Each number is 50 + 10 x the weight over the matrix's rms, rounded and kept within 0 to 99. Layers, rows and columns count from 0.

# layer 4 MLP down (transposed), 384x128, rms 0.182, rows 181-208, columns 0-127
42 67 61 57 46 48 49 44 44 38 50 50 39 56 52 49 59 42 53 67 74 29 27 52 65 55 39 58 45 56 48 44 54 47 39 46 54 59 58 55 45 47 58 47 47 54 46 42 70 63 56 49 50 54 45 41 45 47 50 45 51 58 47 49 56 44 67 57 52 44 51 37 47 48 47 46 54 40 43 41 35 47 58 47 37 53 50 61 49 63 39 31 52 36 57 41 59 53 55 39 55 65 66 38 62 51 39 62 55 58 53 49 54 53 44 36 63 44 43 61 53 73 65 58 18 50 31 55
56 66 60 49 53 48 58 59 40 41 46 23 52 41 34 38 40 42 48 44 58 41 44 64 53 51 47 37 52 30 41 61 47 59 57 50 41 52 51 33 54 45 66 46 55 61 52 40 64 60 31 51 64 43 64 42 70 51 33 42 56 47 43 56 51 57 50 60 53 56 64 42 47 52 57 41 63 54 48 43 54 36 48 49 36 61 72 60 47 44 30 33 34 53 58 57 43 47 50 57 45 54 67 50 45 67 47 62 47 36 42 53 35 61 52 33 59 53 55 63 65 42 60 54 52 47 62 42
59 62 64 60 42 59 57 35 67 60 45 47 47 46 44 63 52 51 53 40 49 55 68 36 42 67 61 48 46 40 54 60 56 49 57 48 58 59 48 65 49 49 62 45 42 45 47 58 37 44 63 46 57 50 57 56 47 56 36 63 53 50 37 48 58 57 47 55 43 39 34 54 41 39 62 56 66 57 50 45 48 56 51 54 55 39 55 43 57 32 38 59 50 57 64 54 41 51 43 62 68 40 30 48 45 48 57 41 49 59 30 43 39 39 62 55 61 54 49 50 43 55 32 36 40 41 41 56
52 63 20 37 66 69 62 44 55 28 43 46 38 55 49 53 44 41 46 63 59 52 51 50 57 47 43 59 32 45 35 54 42 53 65 36 56 54 63 38 33 38 33 65 36 54 44 63 44 52 56 49 46 44 40 47 57 53 63 42 54 35 62 53 46 59 59 45 58 52 62 57 69 56 48 42 49 63 51 60 65 57 36 56 47 56 41 62 43 48 50 49 51 44 55 46 53 46 49 53 57 58 58 68 50 42 45 37 29 38 47 59 44 38 42 50 42 65 36 59 60 38 50 45 48 56 33 44
57 45 49 47 46 56 53 51 55 56 52 43 49 66 47 32 45 61 23 65 49 54 64 47 66 50 46 36 47 60 45 54 46 45 46 46 51 68 44 50 48 52 49 34 58 52 71 54 54 49 44 47 56 44 51 36 63 47 45 36 44 45 58 41 40 38 68 46 53 42 39 27 52 66 40 64 43 43 63 28 46 42 50 59 57 66 54 67 50 67 58 33 71 20 47 61 57 45 43 64 54 44 51 40 52 45 43 48 46 47 34 54 31 30 77 44 27 53 65 40 68 73 64 61 46 50 45 50
44 64 43 38 69 62 33 67 42 42 63 52 44 54 47 72 60 43 52 56 59 55 48 67 47 41 48 54 45 49 64 59 59 49 55 49 34 54 55 37 60 37 45 56 53 66 57 58 48 76 43 60 42 42 54 48 57 48 52 46 60 37 23 45 33 44 49 64 39 35 48 57 49 38 45 28 55 46 67 68 39 54 47 48 46 50 65 50 58 37 47 51 43 47 56 47 63 50 31 42 60 41 49 51 58 34 47 54 63 60 46 47 47 61 42 51 49 41 46 46 55 58 47 57 50 62 60 42
59 47 58 58 59 62 66 53 39 58 56 50 53 61 51 44 52 48 57 42 49 50 52 56 45 47 44 55 40 43 38 39 57 55 50 54 49 48 55 27 34 52 48 41 40 16 51 48 37 44 32 49 58 45 40 60 54 50 40 51 43 58 54 54 43 46 36 60 29 47 57 53 40 50 48 42 48 49 46 48 50 54 43 48 51 52 49 50 38 63 73 63 42 61 41 40 53 44 47 58 46 56 50 47 43 51 69 46 44 59 52 57 47 62 57 50 47 59 49 47 61 36 50 41 46 28 35 56
62 63 41 39 47 43 62 50 45 38 50 57 45 62 60 56 55 52 41 34 50 36 40 40 50 31 70 47 67 35 52 46 47 55 48 38 61 58 37 49 35 43 65 52 58 59 45 54 53 55 19 56 39 47 48 57 56 46 71 33 57 70 48 45 34 44 59 42 47 35 32 37 52 56 46 50 32 52 42 58 49 30 44 47 50 53 41 36 60 57 56 55 52 31 55 37 57 50 61 60 58 52 61 62 44 43 42 52 37 32 48 56 37 27 40 57 38 73 58 53 67 48 50 57 49 45 52 44
51 81 52 53 51 45 54 23 41 48 45 43 48 50 49 54 68 44 53 39 39 52 47 55 38 68 56 58 53 52 52 40 46 47 53 30 37 43 48 47 54 56 48 48 58 48 79 29 50 51 52 46 53 44 74 48 50 57 54 67 70 46 46 54 28 59 51 49 42 25 71 61 69 52 61 40 76 37 64 42 57 56 55 50 60 39 73 55 53 55 49 54 64 35 62 49 45 35 56 45 43 51 52 52 44 50 50 61 37 35 51 37 63 56 58 65 58 39 65 47 53 44 51 57 43 45 44 63
71 55 65 56 50 46 34 59 50 46 46 59 42 58 56 46 35 54 35 51 55 38 45 45 45 52 33 59 38 39 46 56 59 26 50 51 39 57 37 59 70 54 65 59 36 42 43 52 50 49 26 71 54 60 61 29 41 48 36 40 46 74 45 54 51 59 51 64 63 55 47 61 46 60 49 40 59 38 48 42 38 47 49 50 54 35 57 42 56 51 45 63 48 32 55 43 48 37 55 55 42 43 67 45 55 57 47 54 23 46 51 66 46 66 61 48 32 44 40 46 52 53 50 53 47 34 64 55
55 29 57 51 41 52 36 42 60 62 35 39 42 52 54 57 58 46 46 47 56 66 49 44 62 45 45 51 65 58 60 69 45 58 38 53 38 41 53 46 55 49 44 35 69 47 74 44 54 48 63 54 39 48 37 45 57 51 53 59 69 44 63 46 59 59 46 43 48 54 54 40 54 61 50 60 54 50 55 45 46 41 52 61 52 57 32 48 40 55 54 52 51 47 42 71 48 43 63 27 46 48 33 57 59 46 45 56 45 57 59 49 58 40 70 43 37 73 59 40 61 57 50 56 39 56 55 40
40 51 44 53 50 58 52 52 53 38 55 47 44 65 47 33 50 46 48 52 59 50 49 48 44 49 66 25 53 40 61 47 48 52 46 47 55 48 44 43 55 57 39 40 62 54 56 76 45 67 37 55 45 36 57 60 41 54 69 47 77 55 50 50 66 55 61 32 67 70 48 65 58 41 50 64 46 38 41 43 56 40 52 45 54 46 54 46 56 60 33 63 42 47 53 44 54 46 48 54 49 65 34 58 43 55 51 45 57 51 47 53 55 43 41 46 50 35 50 62 41 68 45 45 55 46 51 45
54 48 47 56 41 53 37 56 47 46 44 42 55 53 45 42 52 44 67 49 50 56 53 50 48 40 51 44 39 38 34 43 58 45 53 49 41 60 34 38 48 41 57 47 52 49 60 41 49 57 41 54 59 38 54 53 42 45 48 42 62 57 51 43 41 43 47 58 51 42 48 56 41 50 35 43 49 51 31 51 48 65 56 38 61 38 56 37 36 42 41 43 50 43 50 54 47 35 33 62 46 60 50 48 52 38 58 50 36 62 49 58 37 27 61 58 38 75 47 52 44 45 42 50 45 45 64 37
63 40 37 63 46 56 34 66 56 41 79 52 53 50 75 39 49 49 43 51 60 52 48 34 40 56 51 61 34 50 49 35 33 49 59 33 51 40 56 23 21 59 50 67 44 42 61 45 60 47 56 57 45 52 26 55 67 41 49 58 65 43 55 34 45 51 47 57 61 75 52 58 48 57 56 58 56 47 59 58 55 70 60 45 59 60 32 47 48 46 56 36 43 62 31 42 60 37 64 57 68 34 51 55 56 27 39 56 56 47 52 62 33 58 51 55 42 36 56 79 45 32 48 40 50 79 67 43
44 45 53 34 65 72 51 56 59 56 47 60 35 57 45 51 53 60 48 43 62 51 38 51 53 53 64 60 47 67 47 41 47 42 44 55 44 44 46 40 62 66 36 33 47 44 46 52 50 79 47 48 36 50 42 32 43 54 55 47 66 53 50 45 36 50 58 36 56 59 56 49 47 58 53 71 54 55 33 41 57 44 60 21 58 54 65 64 50 48 66 77 52 48 47 53 48 51 42 52 58 48 32 69 54 55 56 75 58 34 49 50 62 50 40 54 52 45 54 42 66 65 58 50 42 45 60 38
48 36 37 55 46 49 57 27 77 45 61 61 47 58 39 51 26 47 59 48 28 48 49 46 62 73 63 54 50 47 59 40 31 43 49 62 55 36 39 65 32 48 55 64 46 58 52 41 45 38 41 45 60 62 53 36 45 41 54 57 38 34 46 57 55 40 43 64 47 72 31 59 49 52 33 38 61 56 40 41 41 50 47 53 41 48 69 50 49 52 59 44 48 37 45 42 45 63 46 38 49 50 51 61 58 55 39 43 36 58 53 63 54 55 46 48 67 58 50 26 59 35 59 44 63 62 60 65
39 45 34 49 63 30 53 42 25 53 43 33 75 50 38 44 44 30 34 53 60 67 53 40 50 63 36 42 46 60 57 46 54 42 57 38 59 33 55 46 59 59 48 46 42 36 51 46 57 44 63 49 69 46 57 56 60 63 63 42 39 54 58 51 28 80 49 57 68 47 42 69 64 46 53 47 42 36 57 49 41 38 49 49 43 53 57 43 50 46 40 47 41 57 38 57 46 48 48 65 52 38 55 56 54 66 52 52 51 54 42 53 71 52 37 59 59 53 35 54 44 39 57 32 73 40 45 29
54 51 64 53 64 32 50 52 67 46 23 35 53 49 39 60 54 53 41 68 49 68 41 57 51 29 50 59 52 39 40 65 53 52 49 41 46 46 30 60 51 52 34 44 58 56 46 54 48 36 42 56 60 38 59 63 46 38 39 51 38 57 49 52 52 36 43 35 55 50 48 38 64 59 47 58 50 38 44 52 55 56 66 62 32 50 46 39 42 48 60 37 43 41 55 53 53 51 51 57 65 60 54 72 34 47 56 67 54 39 55 46 28 62 42 63 54 34 58 54 55 63 55 51 62 62 46 44
45 63 58 46 75 44 46 42 41 55 46 38 61 53 52 61 67 56 49 28 49 54 41 45 51 40 34 58 58 58 39 59 55 44 51 47 55 55 65 33 61 41 46 56 52 57 34 47 58 71 51 58 45 64 58 50 57 58 47 34 54 50 51 58 54 52 54 31 66 51 47 56 49 60 60 46 60 63 73 40 70 60 42 33 56 37 52 55 48 41 46 43 61 48 67 52 56 57 47 47 36 47 53 41 55 50 54 47 59 50 30 55 42 41 26 53 66 45 26 75 56 54 43 42 39 46 42 52
66 60 32 22 58 65 43 52 43 55 39 49 60 46 60 61 22 53 43 86 49 52 46 48 50 60 49 36 41 65 50 50 59 55 58 42 64 43 61 38 50 53 50 53 47 53 45 34 55 41 47 49 40 64 43 54 61 62 26 68 28 52 62 33 43 64 62 68 55 44 38 62 54 56 62 61 58 51 60 49 50 48 54 31 49 48 38 36 41 43 52 49 65 42 68 40 55 48 37 28 50 61 40 58 69 40 53 36 46 60 46 54 62 49 60 53 52 47 36 54 39 32 47 52 44 47 54 53
46 38 47 45 50 55 49 54 46 47 55 55 41 37 67 52 56 63 58 58 45 44 43 45 48 54 62 50 47 50 60 34 43 49 53 54 49 70 44 59 57 50 40 38 51 63 59 38 48 25 53 37 38 41 47 50 46 57 52 45 57 51 34 56 58 48 48 43 43 51 59 48 45 36 45 59 51 46 48 53 44 60 39 55 65 58 53 45 50 60 55 36 56 56 47 59 43 54 47 56 52 49 53 49 45 48 52 34 44 62 45 36 24 55 61 64 43 51 61 55 56 60 60 57 74 62 62 71
48 48 72 58 46 32 48 32 29 50 51 51 60 47 61 63 62 53 62 61 46 63 42 50 54 60 50 55 46 41 51 43 39 42 57 56 47 67 51 55 47 49 35 49 61 38 50 49 52 57 62 53 51 46 72 58 52 40 67 47 57 70 41 47 49 73 58 60 55 58 48 48 63 50 58 51 58 36 52 67 56 43 51 37 61 23 45 60 36 67 73 57 45 69 51 37 46 43 46 58 56 48 39 54 74 51 61 53 53 46 46 59 50 48 38 57 50 77 37 59 48 52 57 53 38 49 58 40
44 52 40 36 52 48 51 41 46 54 57 46 52 55 59 34 58 55 67 40 71 49 43 48 49 61 54 55 55 47 44 58 54 43 50 45 56 50 40 45 46 49 41 56 55 38 44 47 55 46 42 53 44 48 57 48 53 46 54 51 51 67 50 65 62 64 42 59 58 42 39 42 55 47 41 34 43 44 41 50 56 61 35 39 44 33 48 44 40 57 44 39 57 51 48 32 53 51 54 46 56 52 42 59 36 64 55 37 45 51 52 42 49 63 30 55 24 45 39 67 62 40 44 42 50 46 51 42
64 32 27 62 42 44 50 44 50 62 51 57 48 73 55 50 51 44 35 41 46 43 46 64 62 40 54 56 57 41 57 58 62 56 56 60 46 44 64 50 65 63 59 45 34 42 54 51 41 50 45 46 45 48 34 85 34 53 33 36 45 37 52 57 57 56 51 62 43 61 53 61 55 64 37 53 48 43 35 48 45 50 63 59 40 45 47 45 51 63 30 53 43 72 73 42 37 45 56 39 55 59 44 40 38 48 33 47 49 62 50 44 66 40 51 52 59 56 35 49 58 66 57 51 61 53 45 38
43 63 32 56 50 54 50 53 34 54 55 43 69 56 45 41 44 34 61 39 58 44 45 62 67 50 66 41 47 35 43 56 55 46 48 44 50 45 43 41 67 31 64 45 59 50 42 54 52 57 54 28 39 33 49 41 62 56 39 47 27 61 49 49 38 33 60 51 48 37 47 48 59 52 59 42 53 45 55 46 65 47 57 48 47 75 66 47 53 61 45 39 47 50 46 29 53 45 22 58 38 58 44 48 45 52 56 59 55 61 53 70 65 39 36 52 39 65 42 54 53 44 34 42 27 52 51 22
54 55 35 56 40 59 68 59 40 43 49 34 43 44 42 48 42 54 49 52 72 53 53 57 63 33 47 37 45 33 59 53 36 41 38 65 49 65 53 58 46 56 47 61 63 35 41 44 55 48 45 67 46 35 41 65 51 72 39 31 52 65 60 49 48 35 65 35 46 40 48 60 43 49 31 46 59 47 55 61 48 56 39 36 54 52 46 40 42 64 34 41 33 41 47 46 68 53 62 17 44 48 41 50 51 47 60 43 50 56 61 44 42 62 53 55 35 58 54 52 51 42 50 44 60 70 56 50
58 68 46 66 58 54 50 25 53 54 34 66 45 62 48 41 68 38 55 45 49 52 56 46 47 35 61 38 65 45 47 41 57 52 53 45 56 52 52 50 48 53 54 57 55 42 47 40 33 42 42 74 52 43 54 40 49 54 57 51 53 39 42 55 61 52 39 40 50 53 26 56 29 67 40 73 50 59 63 31 32 34 55 39 51 50 39 50 60 36 34 49 42 32 49 63 60 31 53 51 31 63 58 41 49 56 44 41 42 49 53 54 46 48 55 59 38 41 43 64 45 54 46 46 45 47 44 39
42 61 47 69 64 57 43 56 20 60 43 51 47 55 55 42 39 57 56 45 56 52 44 37 49 66 61 58 63 41 47 53 67 54 61 57 68 59 44 39 53 35 44 57 57 44 42 41 43 55 50 47 75 52 49 23 50 48 60 49 48 52 55 62 33 63 48 56 44 33 53 64 33 47 40 42 50 31 52 53 38 52 46 46 40 36 56 60 45 43 39 43 55 67 54 50 48 59 76 62 50 41 62 61 48 62 44 56 55 59 49 49 50 56 27 46 44 51 46 40 58 48 53 50 48 41 48 40
# layer 4 MLP up, 384x128, rms 0.195, rows 182-208, columns 0-127
40 60 41 46 44 51 54 36 46 49 43 47 42 64 48 50 55 56 52 44 63 55 42 40 49 41 54 50 52 60 58 46 06 55 49 57 38 72 42 67 46 57 56 58 38 59 32 64 60 46 57 48 75 52 55 52 45 51 60 53 50 54 55 49 56 51 48 64 38 44 51 64 42 37 58 45 45 47 24 51 44 48 39 37 54 73 46 44 53 51 53 54 53 69 53 59 43 40 47 42 49 49 56 49 47 45 51 63 75 62 59 51 35 42 45 59 61 43 54 50 47 70 36 41 46 67 43 58
44 43 63 50 43 39 49 49 33 38 58 57 74 58 45 36 29 34 41 54 62 37 46 54 31 42 54 55 25 39 59 53 44 51 41 50 33 52 61 54 52 60 48 61 60 41 45 48 44 36 54 48 42 37 46 33 45 49 49 55 42 61 79 75 58 51 44 65 54 50 58 67 52 48 45 54 44 49 46 38 68 58 69 57 38 52 50 46 54 54 65 55 53 59 47 56 68 56 45 63 38 52 68 53 50 67 46 47 55 45 41 39 37 41 60 50 31 34 53 51 48 48 46 55 58 57 40 67
32 42 54 42 61 61 60 49 51 43 60 59 51 60 56 44 56 56 45 74 56 44 46 34 46 67 58 71 51 56 40 43 25 43 47 69 50 61 56 53 59 42 61 60 53 65 37 50 48 56 41 41 55 58 38 47 54 37 44 48 62 53 56 54 45 45 36 45 44 43 40 34 49 50 53 48 32 58 50 57 53 50 54 69 34 30 57 56 49 52 50 69 50 53 51 51 50 46 55 46 32 55 54 51 49 53 65 51 59 48 61 43 28 47 36 52 24 40 53 47 54 32 48 48 49 45 46 61
42 44 50 51 52 53 58 42 42 54 53 69 53 64 50 54 45 49 37 55 59 33 51 24 36 48 62 54 36 52 38 58 64 50 43 62 38 43 45 77 62 56 43 56 64 56 56 52 33 58 53 44 44 54 53 60 55 49 55 65 66 48 48 63 58 40 45 44 54 48 45 52 47 43 48 34 33 38 47 65 56 62 42 53 45 55 41 58 52 44 45 61 24 65 40 49 43 52 52 54 58 46 25 49 47 48 56 49 55 57 38 37 47 32 45 54 57 47 56 44 54 58 51 52 54 41 49 47
64 52 40 79 54 58 60 48 57 43 56 47 64 45 41 43 46 45 30 45 53 59 59 40 54 72 49 45 61 40 51 48 37 55 59 43 82 74 34 46 39 65 52 51 43 39 44 29 44 55 62 48 61 54 45 49 55 55 49 51 54 59 68 50 51 54 32 47 44 50 46 56 47 54 33 49 39 51 32 47 51 64 57 64 50 39 71 48 31 34 49 62 47 60 50 39 54 44 62 40 35 51 48 38 48 39 53 49 51 56 40 53 59 64 62 50 46 57 48 47 32 67 52 46 52 43 53 55
60 50 50 29 67 34 62 61 57 49 54 54 62 60 48 42 60 61 52 63 46 45 52 38 47 41 58 43 45 49 52 41 48 60 41 57 47 48 56 42 49 54 46 37 44 56 55 61 46 63 60 55 48 64 49 49 53 49 46 66 56 51 44 57 43 40 38 57 48 44 42 51 56 57 65 36 43 50 33 64 37 43 43 52 50 51 34 53 52 47 44 44 38 42 36 72 46 48 64 22 49 38 51 50 46 40 46 33 37 59 51 41 41 57 46 55 57 54 54 48 61 64 52 51 49 50 43 45
37 40 62 48 60 44 42 49 52 53 48 43 57 63 32 38 61 44 39 68 32 51 73 58 55 51 50 46 48 52 40 72 34 42 49 65 43 48 43 45 34 55 50 56 41 41 46 43 58 53 57 46 64 43 47 36 44 38 39 45 62 65 46 57 60 41 59 80 54 46 53 54 52 64 58 59 39 54 45 54 41 57 48 65 53 54 52 40 54 46 51 33 53 63 43 48 51 47 39 50 64 73 42 36 47 60 39 64 27 45 51 45 54 54 59 43 73 39 39 46 47 50 38 75 44 63 42 47
52 48 34 26 55 47 43 53 21 58 42 53 53 64 73 56 41 43 28 49 47 56 57 56 48 49 65 64 52 48 46 45 41 46 48 38 33 46 49 59 48 60 51 49 64 72 79 54 47 44 33 62 39 55 51 47 56 56 49 32 43 56 48 39 47 46 65 42 73 56 48 39 63 41 51 55 75 47 51 53 42 40 55 57 35 31 56 27 57 53 46 50 46 53 46 47 45 43 59 35 34 26 60 53 64 26 49 48 35 54 58 23 53 52 46 58 42 38 48 52 62 39 59 54 44 38 43 59
62 44 31 36 60 37 48 43 42 37 61 50 51 66 65 52 47 52 47 44 47 43 52 55 53 37 38 48 45 58 51 43 47 43 53 70 54 50 57 51 57 33 48 56 55 66 41 45 54 55 40 54 72 50 50 58 42 70 61 39 64 47 54 54 47 49 64 51 68 59 62 52 53 38 41 66 57 69 60 67 62 58 49 53 51 41 43 29 40 60 42 49 50 42 47 43 54 49 52 25 36 53 42 61 56 41 30 32 77 49 40 46 41 46 45 44 72 47 42 47 35 65 41 31 46 63 54 50
44 41 33 46 44 38 64 46 30 53 54 49 48 52 48 50 58 39 47 45 70 53 67 58 54 49 59 61 59 48 66 50 46 48 43 56 48 60 37 46 40 49 44 43 46 49 53 57 28 54 57 39 30 49 63 52 33 54 49 63 43 48 39 41 47 47 76 31 61 25 47 40 63 45 57 46 56 48 66 42 49 65 38 47 56 63 53 40 53 46 45 59 52 66 43 54 62 39 43 59 39 61 54 44 62 55 60 59 43 53 47 48 33 44 61 53 57 68 57 31 58 46 48 59 54 48 48 55
32 57 59 19 63 46 57 32 47 56 79 41 52 58 54 32 68 54 56 45 61 62 34 41 56 50 61 56 49 51 62 67 39 70 55 49 48 56 35 40 66 44 37 50 37 59 53 54 45 79 42 58 45 33 46 77 56 55 54 38 60 66 67 43 53 33 55 56 57 55 56 61 34 54 52 55 48 68 44 33 32 58 50 59 60 59 53 45 40 49 49 37 59 50 41 50 45 59 42 60 55 39 49 56 29 40 54 51 48 79 41 42 55 41 44 49 43 44 46 57 31 65 46 22 46 36 62 44
52 52 50 60 63 48 46 52 54 58 44 50 38 51 61 36 36 55 52 47 65 50 51 44 55 52 45 51 69 30 72 58 55 65 43 53 50 44 40 55 50 45 39 48 48 51 37 42 48 47 46 34 49 41 45 39 35 48 47 55 26 61 48 51 55 62 41 49 67 48 45 44 65 45 52 65 53 55 41 44 43 33 51 51 41 63 37 44 37 72 34 53 42 52 49 43 46 58 60 65 37 61 57 53 52 59 65 57 50 44 41 37 51 75 63 61 58 53 39 47 58 40 50 49 42 43 47 52
50 51 52 67 44 61 50 50 50 44 53 58 59 43 45 65 55 48 57 53 35 47 71 34 51 56 23 54 67 50 69 44 50 47 41 56 53 53 52 37 44 32 59 58 52 39 40 55 67 53 36 38 44 50 45 52 55 46 44 51 49 46 48 35 44 45 51 61 55 56 70 58 47 32 52 61 54 63 30 63 39 36 44 40 61 62 66 40 47 52 43 35 40 51 39 38 57 62 29 63 48 49 41 30 52 49 53 52 53 73 71 57 44 56 40 55 38 50 51 51 48 66 62 54 50 56 41 58
35 58 56 57 58 69 63 48 61 41 51 62 35 44 64 45 44 33 27 50 48 31 44 47 55 60 54 62 60 27 50 61 44 53 53 73 43 54 32 60 52 46 45 60 55 59 51 80 50 70 53 42 42 58 23 44 30 60 54 54 58 45 27 48 48 56 44 45 33 64 54 66 63 67 24 48 56 48 74 55 46 47 47 35 74 63 48 40 35 56 51 55 53 49 43 40 31 47 44 55 64 67 67 38 49 61 33 57 52 31 74 57 33 63 45 61 59 49 38 42 38 47 51 48 62 26 49 47
81 68 63 49 62 55 50 61 45 44 44 48 44 41 67 40 53 47 48 50 49 59 49 49 44 38 65 46 65 53 58 41 69 56 56 54 56 35 59 45 50 51 56 57 68 45 59 67 44 53 61 46 44 28 32 61 31 65 41 41 62 45 49 41 50 49 53 62 62 51 58 40 69 48 53 53 39 63 55 50 34 60 56 64 50 49 38 39 38 52 50 46 52 40 45 66 59 56 52 52 37 58 54 44 43 31 36 47 37 53 45 57 49 69 46 46 49 33 38 53 39 62 34 60 48 50 35 45
30 30 45 61 57 75 50 47 42 44 48 58 39 51 58 32 51 61 46 54 59 51 41 44 51 40 39 59 62 32 48 44 35 52 43 64 42 50 59 42 53 73 50 38 63 55 51 50 42 44 49 57 43 65 24 58 49 57 38 38 47 37 39 46 64 57 55 53 49 55 38 55 64 50 63 54 39 42 57 48 46 64 44 59 51 40 46 61 57 34 51 46 55 51 54 45 48 50 54 35 40 40 45 49 57 49 43 45 51 52 57 47 51 49 49 56 51 37 64 31 47 34 34 52 57 65 43 70
41 29 54 36 47 48 48 55 27 46 53 45 57 61 48 53 59 34 30 48 49 50 64 44 47 53 61 53 65 36 56 52 51 59 46 34 36 45 46 53 62 58 38 33 42 56 53 45 52 47 41 44 46 46 40 58 49 49 56 47 59 51 47 40 57 54 54 58 61 41 56 34 53 38 53 44 45 44 38 53 60 40 55 63 57 36 55 59 63 60 65 61 36 56 36 49 48 59 38 50 34 58 68 36 42 54 60 30 53 46 40 58 55 45 50 50 32 71 61 56 42 39 50 55 65 46 52 56
49 47 49 39 30 54 34 56 45 52 58 38 38 49 40 58 48 40 62 54 67 55 44 32 37 37 29 59 65 53 68 55 33 51 38 46 53 43 67 42 32 55 41 42 45 49 50 55 53 48 43 51 54 47 62 59 47 46 33 49 62 58 39 42 37 54 56 56 66 40 62 48 42 47 50 53 63 59 46 67 74 48 61 46 46 78 68 55 50 39 47 58 34 37 68 66 48 53 49 49 35 51 69 51 55 42 39 48 39 51 46 39 29 53 51 73 48 65 45 51 48 47 42 51 56 45 34 47
46 57 61 57 43 48 70 41 73 47 68 50 54 59 49 63 33 52 58 51 51 39 66 35 48 54 43 49 64 23 51 38 38 59 47 58 52 70 34 50 57 56 51 62 65 38 55 62 41 53 36 46 50 36 51 39 44 46 48 69 80 38 57 48 49 39 42 53 50 44 49 48 59 31 45 43 50 50 44 53 43 48 48 52 39 53 50 62 42 50 55 42 47 43 35 49 55 63 63 60 53 39 55 39 30 64 44 61 53 39 51 54 57 65 53 49 61 49 40 56 58 55 48 45 43 43 56 61
55 52 53 46 57 35 60 51 57 52 38 39 57 60 59 48 49 45 37 47 53 60 44 45 52 42 44 43 43 49 58 55 51 54 54 60 48 50 51 53 45 56 46 41 53 49 29 50 59 49 51 39 65 54 66 43 34 42 36 57 46 56 61 58 43 48 52 46 53 50 46 50 49 61 51 55 54 57 60 57 50 41 70 44 36 53 59 59 32 52 50 60 65 55 52 53 57 51 54 56 67 48 50 52 41 53 39 61 45 52 53 52 55 54 59 46 56 54 37 61 60 32 53 43 34 42 50 38
67 45 40 48 65 58 58 74 42 50 47 61 60 28 49 27 64 64 53 41 48 52 55 53 49 41 36 66 50 49 58 59 41 55 46 53 48 54 30 44 58 45 55 48 56 51 45 54 53 55 42 45 53 48 59 51 47 51 49 61 42 52 47 49 35 45 50 51 53 50 47 57 40 53 42 54 52 54 46 51 30 39 46 37 48 47 27 49 49 56 53 60 50 34 41 31 46 61 53 40 43 48 47 30 42 59 56 76 50 40 63 51 52 51 65 46 56 44 52 41 41 41 52 58 58 53 56 56
57 38 50 59 43 41 43 62 48 56 46 57 47 37 47 56 51 38 50 55 39 51 48 46 54 46 53 51 45 60 38 24 48 54 56 55 57 52 55 67 59 34 50 49 48 53 62 45 51 64 44 40 54 57 39 48 35 35 46 81 48 42 53 55 39 34 57 53 41 46 41 55 48 50 49 38 58 59 58 60 36 52 56 47 57 64 22 45 45 44 44 69 40 56 43 67 59 47 46 46 49 39 45 44 47 32 48 50 47 42 44 63 49 43 39 50 64 69 56 45 36 39 32 57 36 48 34 49
48 51 44 41 49 55 46 46 59 27 24 49 59 43 52 48 56 45 59 61 61 50 58 38 49 48 57 72 51 55 46 53 56 67 48 48 64 32 30 31 35 43 57 37 38 77 45 46 70 69 57 49 58 29 62 40 45 48 49 55 43 52 66 53 45 57 72 42 51 67 60 38 43 31 58 53 57 35 47 62 42 48 41 64 53 52 55 57 57 57 52 52 60 52 40 50 46 39 51 42 48 50 48 49 46 42 38 58 51 59 60 48 45 43 49 46 59 50 55 41 60 26 46 49 66 54 57 50
52 47 52 50 46 50 52 44 49 39 51 45 36 39 50 57 52 59 54 40 46 57 53 50 50 43 46 56 49 60 60 62 33 53 47 59 40 30 58 46 50 55 42 42 56 45 37 49 46 49 44 52 68 58 51 51 31 57 43 36 47 55 54 45 59 55 61 51 59 47 56 60 56 36 31 58 28 52 44 55 42 51 50 49 44 33 48 55 54 60 62 58 42 54 57 65 49 55 59 49 47 42 42 47 54 49 47 44 55 61 51 32 55 61 47 66 52 41 44 41 53 44 55 64 46 54 37 59
50 43 52 62 58 43 45 68 63 64 46 59 36 40 64 47 48 38 48 66 46 39 64 63 38 59 51 57 45 55 47 45 47 54 69 33 49 40 43 54 65 38 52 53 43 52 38 42 47 57 38 38 45 54 47 60 42 36 62 65 59 64 46 41 51 56 49 52 55 34 61 42 50 47 45 43 63 42 57 46 39 61 70 48 24 60 37 76 53 52 54 45 55 74 50 39 39 49 32 47 47 51 53 57 45 60 40 47 53 50 27 44 51 51 47 53 56 45 36 46 59 71 76 53 56 40 61 50
24 69 63 64 37 49 62 52 48 61 81 24 64 43 37 52 52 48 48 44 60 57 50 33 47 49 42 62 49 70 48 65 35 55 50 18 62 46 48 51 52 43 55 60 47 48 54 55 70 60 54 27 34 56 42 51 49 41 51 44 37 45 48 52 45 35 53 57 48 57 73 62 49 56 57 44 39 35 48 74 55 57 38 45 52 51 48 55 56 69 50 28 44 50 39 46 34 64 44 36 52 42 52 31 45 71 43 65 60 48 55 42 66 83 61 52 44 51 57 19 60 59 40 54 52 59 63 32
30 65 48 41 29 60 50 44 43 35 47 30 54 65 45 55 54 54 72 54 52 51 38 38 49 66 51 52 49 42 37 56 55 61 52 62 71 58 59 47 53 44 43 63 37 51 47 30 45 33 43 54 41 48 59 39 41 46 52 52 57 52 48 44 47 56 58 59 49 50 64 45 54 53 43 46 54 43 54 50 57 64 53 32 65 60 34 53 56 58 52 71 52 59 40 58 54 58 49 48 42 54 46 55 44 36 65 51 35 70 44 36 31 46 58 44 61 47 52 42 61 25 53 58 38 51 51 45